python train.py --intermediate_size=640 --norm_place="pre" --rope_fraction=0.5 --extras=["local attention windows", "shifted keys", "gated attention", "a norm on each head", "capped logits"] --init="uniform" --init_std_o=0.0 --lr_head=0.00863 --max_grad_norm=0.5 --schedule="wsd" --batch_tokens=16384
Each number is 500 + 40 x the weight over the matrix's rms, rounded and kept within 0 to 999. Layers, rows and columns count from 0. Numbers have three digits each.

# layer 2 MLP up, 640x160, rms 0.0874, rows 294-314, columns 0-159
533490491470458445505457539436527509497528520535516538545435446473473463515447493516568473487548462463450507503504517517533528488513515489433537477516520496456560466497478498558488499545574560484548470468490518462520466541471534449551436489487557556456524500526506573459512548490502471481539519549463448454448501555467507511474471419544515437474434435452487528545463523476540496543510518608569474505473543482478500437425472523498464553499519453543539531564488503473516521581500527
507493502497509496527483464496479504501498507528516502503497479499509503508495502498480464502493440497463501503493531506532506452505465497500501497515503505505506496497492534502486502494495492495501502533502508496529497507503497482535502502493497499469456526529504483465507519479501528470506502501469493500501494495501502519495505504477471520496501521494498500524501501503500533500479504499525521472503497498516530497464499502537503484496501502519476497496501474525516462525507503
543489475544463444534417507506442550506525446364514484503545504592437534497462533506536497435475555539529506455560477565482523474571500509450519584556463535481486470438497480520457509491521485571459514441491528478526448449458457524492563522461469481447465588528549464487571488549461526474419567489488454505481469438549528464527500544545497479453541521479506488515533487407504512492459526501463456434505501576596510494560396467532510509439468440582531479533481456513475585506599481
508529524558478538500510510497486473497549539482426471468465574492448477497428506514469493567472492459523495548534543543480447447500564556540424490495488478500504551479542488484497442564543441545562483500499622451467556459492526466541424488446548451512483426468503433407512493520427568515484453435486444484506458559483544511512507558518576489498437560445447481547521483483505591509485515481508445538517491547554443538458495515482512515470540476453464491572477509525541486395522453
540441525506562488593562565528433473455530573421469496471537507532545508485497503491474484477502534526502471466438443469549443500573390514478498445556502538533512593538584501480474546505434514468526497548479518483524505554467486533508511522490544475476465530515579527511574540489454408532548454509504540492522480538528502525444483472595495526490451473513523498499413520504478539474560524445549404442463539529484475475493499518533539461486496522485521535501424462500477516508501519
500551519565498512535473475417482547620506464470490571463516530518506503476556482560461410539520487564457552485542495537472503506445443584456522480520492500402518444462591504505483567507459505522490529468519520490504491427482528448542514512391556463519534503444485429476488482457523525496526447442540479484551483485504432585526499518507564499483520506566481477545409512579517368543478499510510506532526455549531514525441454549519533468500555432539528517504514499533495429534527544
516431500499450537501480470515525504503543522463469441527411490484432461472546502489436483497579514449554475520491515472435522495497557571483512522417432490513556422539529471527445528556438512449516452462503501435502527504539494493597382555495406528461471389464487474547456533542510416443508533481519481439436512507494450487527501463512531528501521461555434521555433465508499503538523452467482507520438492415523512485451488482525568450510476497514516530519466530523505429589539529
517538553492486468457523534467512574519483514525528505483533543517538449546473505447497444484527570499504530518488525527567504505488517489483471452546521449604565514536505470469507497435531463438501531543504512474519450540444469620505484557452585555534469513501473490488511506488539544481542509533547541529455425518481481491529510530456388506507565511558521527527499488505463421470460573506554467511535445477484525481524562590532455458475490525473481577503454476501558512510440529
451500475488481534502520560495497537538494548491425492521565527474487576418547567524511522491546584470463464499504544483511492419511443538496516497580466544514534551517480533492441556536499510556446537553538463546448417495563540505555517538517440577477468512485459494530536490460527530444557525458423434528565526510501451464555508525484523441528481547505480431497437485463496466491491496508495569495561500576534512509512520460496463583412557478489554447496474501549522559510469465
499505495499517497499483499504482523500502500498480501507495502500498474498493502517500497499499521465502501499494497499501517531500501505505474476497494505505501516515526497521496520493499500502507502501500520481503499493501505495524479493493496500502485499526495494506483500498501504496499499499479499495480493499503502525475499502501498498496500499476498501502502503485496500501496523499503481501497500500518518500500501497499501499467507505500498496499498501503500502516493479
571521549597532507460525562454422514479528501527469523459475486492518522520430505481408505410495480471440530482549536492441448502492448449479531474538503495565489430449555469439470474533516537487536572524556534499493399487477441587514478471505450553541476511548504424517494536535452566468474466575437466519496509505485487448479482535547555464465515549495576545460472579488575540520514485455519515487509430451439518532558566503489517625483460485557468508496485504490550500499492507
485455485552498522542513506470586571398460465471545494435522428543497542465462505490461389460496593514480405476530467530549461539509486545484428503453519468542510559518472570558558465526553537475485442552530466462460458527477473527499415544487511481540517425512471409538464454472506524496491460419524478506561490484472460463442468488477522520561478514603378470468471448493543523483480452604486503428506392567547468515487488515533437540406479442510456558491532502528546499456430488
567572525510509518480439524528541568526513498428487490596455588450473481520466499488485526403468565479477426478526478517555541502501533486498532505493496535470498507540518547481477482522499468482393556504551483417495466527413520391485542539533503514524470382434425471504517441536476507437461504529537448410555440499434592503511533456499484545534529438486531504535499543532498493564417511505520601538523474519501521515518511490486529458413481485528426478459446552496556511469467477
503504469495519525435440522486562522493527517534459491544554461525549495510442536527496507516543461575453466541456516470522499437505535475518433498459417574523515546541494518569386503592482513510553521513555472547399580525533486499560516497451486546535587420545514486540523479519516488467369457491484467487480494521602485464526494516506513472539503524509465490528483498521449422477486536580521583568523447540524516436437562588472559483461478538394490560571530500474500497477498484
463494504473454438528518487488491424479485496567522597522476508494406501529503483607491426465487492488533530402549481417470486532539504467455442465490521464590471488470483547455507526483535510415529516490434507532581427525513468447524494509591491539490517515483444526489533586507577487474520554525545484523511526524460538528541494550490534512397522448533464473527551471473539480452460517498489466417504538475464531549537549586526494518492506462460449424533542532548569493475508442
515499529512479527561457532535533583494466517499482470489479482545524438541455501475491515507533492434446521501539518564548526503533522509487514489525550527515554564497496556569548483524435520510528526470500490491530494532457448442416458489486500512457508452460492566483483532515543542455522551477519475517537527491444476496531534533481458568516517530437434544495479485486568525479379526478480440451546500504503427516531577516505550501483433476494507470520434494564467508590452553
519501486522512473522460580378512554559481468473536618552434487546414476504478487548472522494514532517508460492431465401509561473523549520445459545485571478468496489477513427478507526481604488545459482500507485508587542536549463503504496566539582447531531522582477490390513490489533534479485500437500381518551483553503529508569479495480472596492469505537487461485521537504563468516524469469477490476512511572502530492467497500513545501495416534526483547498513554514550503532489525
483493484545560497455481500568366570520489486501511492487508468528535526481477476511525529433532557428455559488529482479559545445484441502482539436485544531517502565549501474502480548533582479421535511530494495466468453527534523551554517534467524523463517480464534473466492541559537458551513567544446512455447518446504491461491495537564513476557487495475460459526594534518572488515492546485487384587502497452506441598540474510561478528460467442503508555570487432407501475484527463
514519480559544473495501447517533458495453495470413448529526525571566510455472546485426534512475478413506474525496420467517496512464476498475477507478508465491513522444502527473420473493557458472538537532510491477473540565478436451529507493490484493561499507557532563461521535537496498445497477570469506482433531466555516550469497524511471497499493516462454518526486557487576515451490570514532536552517479526507459461511569536515494567462501546556510511536509464462529369481472509
542473481526555545548483480530459520519486527429563458477577547595473495444457521500395496476504525461556435497480511510452465549504571534521481507512427530524471522473536557534480535505459474427495502509559493512455573489452562489487460512398529469526563565534578533510477505490482480414473657564472503488493522456563519502485526535478468507522512543514497485464506499509515455499567529464483539495517555588571515475444495480459493490512497521415481509481505559515548468443490524
529462552534531527528443428457518473521505463497527488572459468497422502458532466531546394533546490474458489507463515498455522459508482518464505547540492604529469537472479502472453572581571519518493520540466470530477449487451498488503476414463510574491511539470540536485456483403435569474474485471478489458480491560463484508525503469513535486472459576521541525480462593426536508531498554480549476487494475506509492488471454543469470540524500532492475478503456453390529562498492496
# layer 2 MLP down (transposed), 640x160, rms 0.0926, rows 294-313, columns 0-159
508500493500555498453574520533482536496557467501481515498521442481545519476488485430562507521421529485529461502450541510552479453506546477440441581504462418464489447472416539499495437488480424516463515441501526473496438619483588517490513465556495376509507485441533499499571601444490511503517499516485550473590503518532441517453555491473530488484451491446498505481486471523470479539494474471512552465576509499578469528568426501531514508574469453498500638501517461464537518463530561
478503500496495509472500501508530503500501495495477517497520494493431516498499501467453500499481507529545515497497502505528499482529482496496504495503496500528494496499500501501467532495512504529498469484504507501483499506517485517500497546528528492499500470502495539507493466501499502507500520504520473503522497478496500515495480492498506506503505498520500518492531447498501497482504550543505507506501471477506492500504502457497496504500505516492503494499499533463507500499500499
487447543432546548415502520451475428467479527510509472579526584488485544544573483483502490455518488486477423529465530473533519510533560484523567507514412490555451452494471504488492506530501482513467502512498514488493491455564487578473494495476511467546564419476485503551488500492477521561565516531499491579441492425432453514488514527471459486507472508551487469577439564520519530472498578508521394481517508586456532473479482519469521555487513467488556437509474472432535486434425429
504466456480564427435490522571483463465493539457492527479496513457508521514520496449502551499480525556525491450532528468541515530379494455509485488512450573526519450409438533511498501530558487467512558490475430478469456517481521505522563516491485491500560566511545518465511508576520552516407553481489568546526474395523478496551570506456472484566526436446511480443497558435508507515544509590445535493443483511575509473547456473499473477492463522516521523456479460445429453507557524
482479566569513453489512489539501478539552464555493491506511495551538501457495555453499573519443471529527469539514492470430546544442506425528494493467541517525482418537447515516502514527557523446465580425566536517534534480477522591475515439482565556525549544482530434488457543487435540507526552547530473487501505514490525454534571479501523468482538565483437489473466516506464514503517506537449422464497519464458529553457415486471401532532481427533545434535464451473482488554535520
501488517453452510467479496513475480439439507497471419560525466435529550454448496494556482494465553461542513549509561473563527451483535495547482468513577457547538509481366423568538436536473447506526523544525380532563527472519519526486536508463459493538494629539567460533447513565535507506512525540552475500500492542491560468556504468430514463483532464460494518465508507491503543505471472485428442526424433582463499476514491467484468520498508533453518540477477505503467573488542504
478437587399464565472552524517553544521548475490587478529515523534511540457541531503589522508440524465467519435531463430537563501527545421538480484462471473558458515579453544439469518488536562555482487538527507492511594519585503476450510463392502559431519501418433464458557515529444606505519528418460456400491535481505464518532501523491478507490423512553440556487532435474475470584502504497484470474534464491494498513511475481480518572511487537412473482498508484572448472465520502
547522490513461486513460468497469450557486496471436522456480528502386542434474510487498517561533486477533478460446479605458537501518474470527483468524549453499510508512483460588555514459492485470449474565530493508466465552457430506518501412536516425550512517472634517529484503484497569461498549516477465398545565525460526491514534507488400594514416459555538478537507502572496488524583468513534538518443533462534510523520487479365441523492516517505516517513531472518595454553454485
491481511571486458550563460541444571529496501511516495555479480467462485459563503501483479523495457495479459517477480488525554495487438483528539565374522535552477434582483432590482463478496476435479523573452595485497488561573475440534442489485449462451453476512568513524432476482468501489435470524505539527489392464492524489424451463472511522481461479478493509479570495550552549394514520524496545498428508485484405466537495510472495465456481462480553576536509474518435469520529480
499500502500505499504517499456500499505503507495518505505498484515507494501516494485516502498500499503525475477500496505496495506501497516518513527516513479498506497502503496500521499496484501507485503506534483522531484504503503506480498517502501497523503520495500503495502505494495498499501476501498465496499503503477504497502504498496527498498499499486494521477500500496503500497506516480497506501502501498500497494497504501516498462506502478500506495501507496501495515500471501
540493516552540478490528559479510448487571543544470551418496522497552484412472554500574454449511472455477494537501494537502474536531535478471578511508498478533542408496516441469462430507552452516490503487518438503542479500460494512518479491572538505519447552544507576363514497503544546522599534507506482561547544470495544488464454467470468534503510526504518463464528510446480522523504494531503483505491498531424489527458521485498462430476541394415492516501503383470498479530560472
497545469501459499470445576500482491542540583531541526525520604471506511524550483462511487540511486512580541606526498437587421435491453544544485475480484434472508481517526408426428423478495443552484558431531597574541532482505493519471538502461502494492532499393600463448523482470502464548472517554556541548534498503530470533489510516517487469539517523457503532519525497501476464480502472521508517500553414504510534412615502482518478498480445520537537445528494439557476561475468459
589424499526584483458504445462465512429548466468519537521553518522518494540547532501526396541452465555535540463479543410520490484501507494450514562470516474494571443478539469493446501444549473469507517540466544544508505457510446439443486511452527522487515492517573545580457531511514509498562491496503472461498514465499547440425561426472513511445549495482551442546476543448414527544461443558462484441496533528458516483500467489533536512528459490486487544460462386481504430448521510
470502484456478483403506510519446498537522518517498591513500526387491485532503519501535453567447540511528457568450512485434545503434399510553540454474530374542490517551482544536388476437500483532485486410538483446502519464452523543448528451497434463451536504475539547475514564511477535466529466571509488536563529484488463487509516501524549465512551525518459539470493466487450537505486634556491512496532510462522445515437423530537509525514477437515544515565510465491500490463521460
509479440460460540571534536468468502467537478536439467527545578394488467417449475453528471504525487476460531459540476518517478510560477574540434515447577578509533530464455480542509448450531568445549529473475484540534448480424482499456467512530415523488567472495513509381505476418599506535576460499517509544551439536491583491490531470479583458491485488422431484470486494479522475496484490525560524486565507491505493491496470458494531565457489462548546528449499530483476547552518503
447539527556487457426474473446543517444541485532510483471508491472541510465553532533521499483599536533524472516537509536507590507501488406564461483478512513487414492542536470522475426533556513520505453489473536455425470420503581505500494524529472559504547528542542582495534509506467496535516447457498454526461498458492499463526555478557444492471578447525516485595434531506422485535458495528573436483486469476556506504443514429512522545523445437564491490565554498497457512458484546
453471487527469548483546531500423497488531503517422467526553458476486456513512529484551497535474508539487551518542587546481500499522494475483448530456493513437488500470452522414472443376445442466455586491501498572492565432563524575517491579519445535487594445564512488512487460472467504463479557459538500469495501434478471534497529467484593473470483483493524510588523461487467508477503481578452477530508482483437419448488493524421524490503467517516553490532488501465518470466489463
515502499484507520536499548493500468514451514538525498470522521434465399598519526462516506527495491519575531458501526515494510554495564532571553484547462527480468464489477453492451504483489457439473567474524523542503548457517515555419537543475480495434603475511525528467546417579526435524510432509485508532565499530492437500505541422466531499493512482503492542462469511396528572479488540558479479495542468509491497426523505504531498386509506499490475524425478527562553541465471503
511497529471539479467518576467507570519472570468512457578429478484520558506477475448553502491432539544486512514510463483468500473423484547568531544510459460488471524489450469478556499501520445501482479512527398493390463499493598504498546480488483524469525491528504470496520452494465512475465526511505515515532511513523490515528494487514523476477511554528486462436511550530437486398502492542508476505455500554506517567529493506529450421508463446472558471591511512521461465539569513
489473501532543479524547447515542441547553525478544478467535510539484474560548520469554524455441480518497523507507482460435444531557532511509552525526489462465464515492539519494508516431496440518442506469496605573473471517578526558476546501460426409540593493466538575497459547458475469479444454507588498512484478498467439483481588479457513532510464499484539514510571545535496421534533482522435422452489497503429455557538528533483465535446469459485553444470499472487531501465454500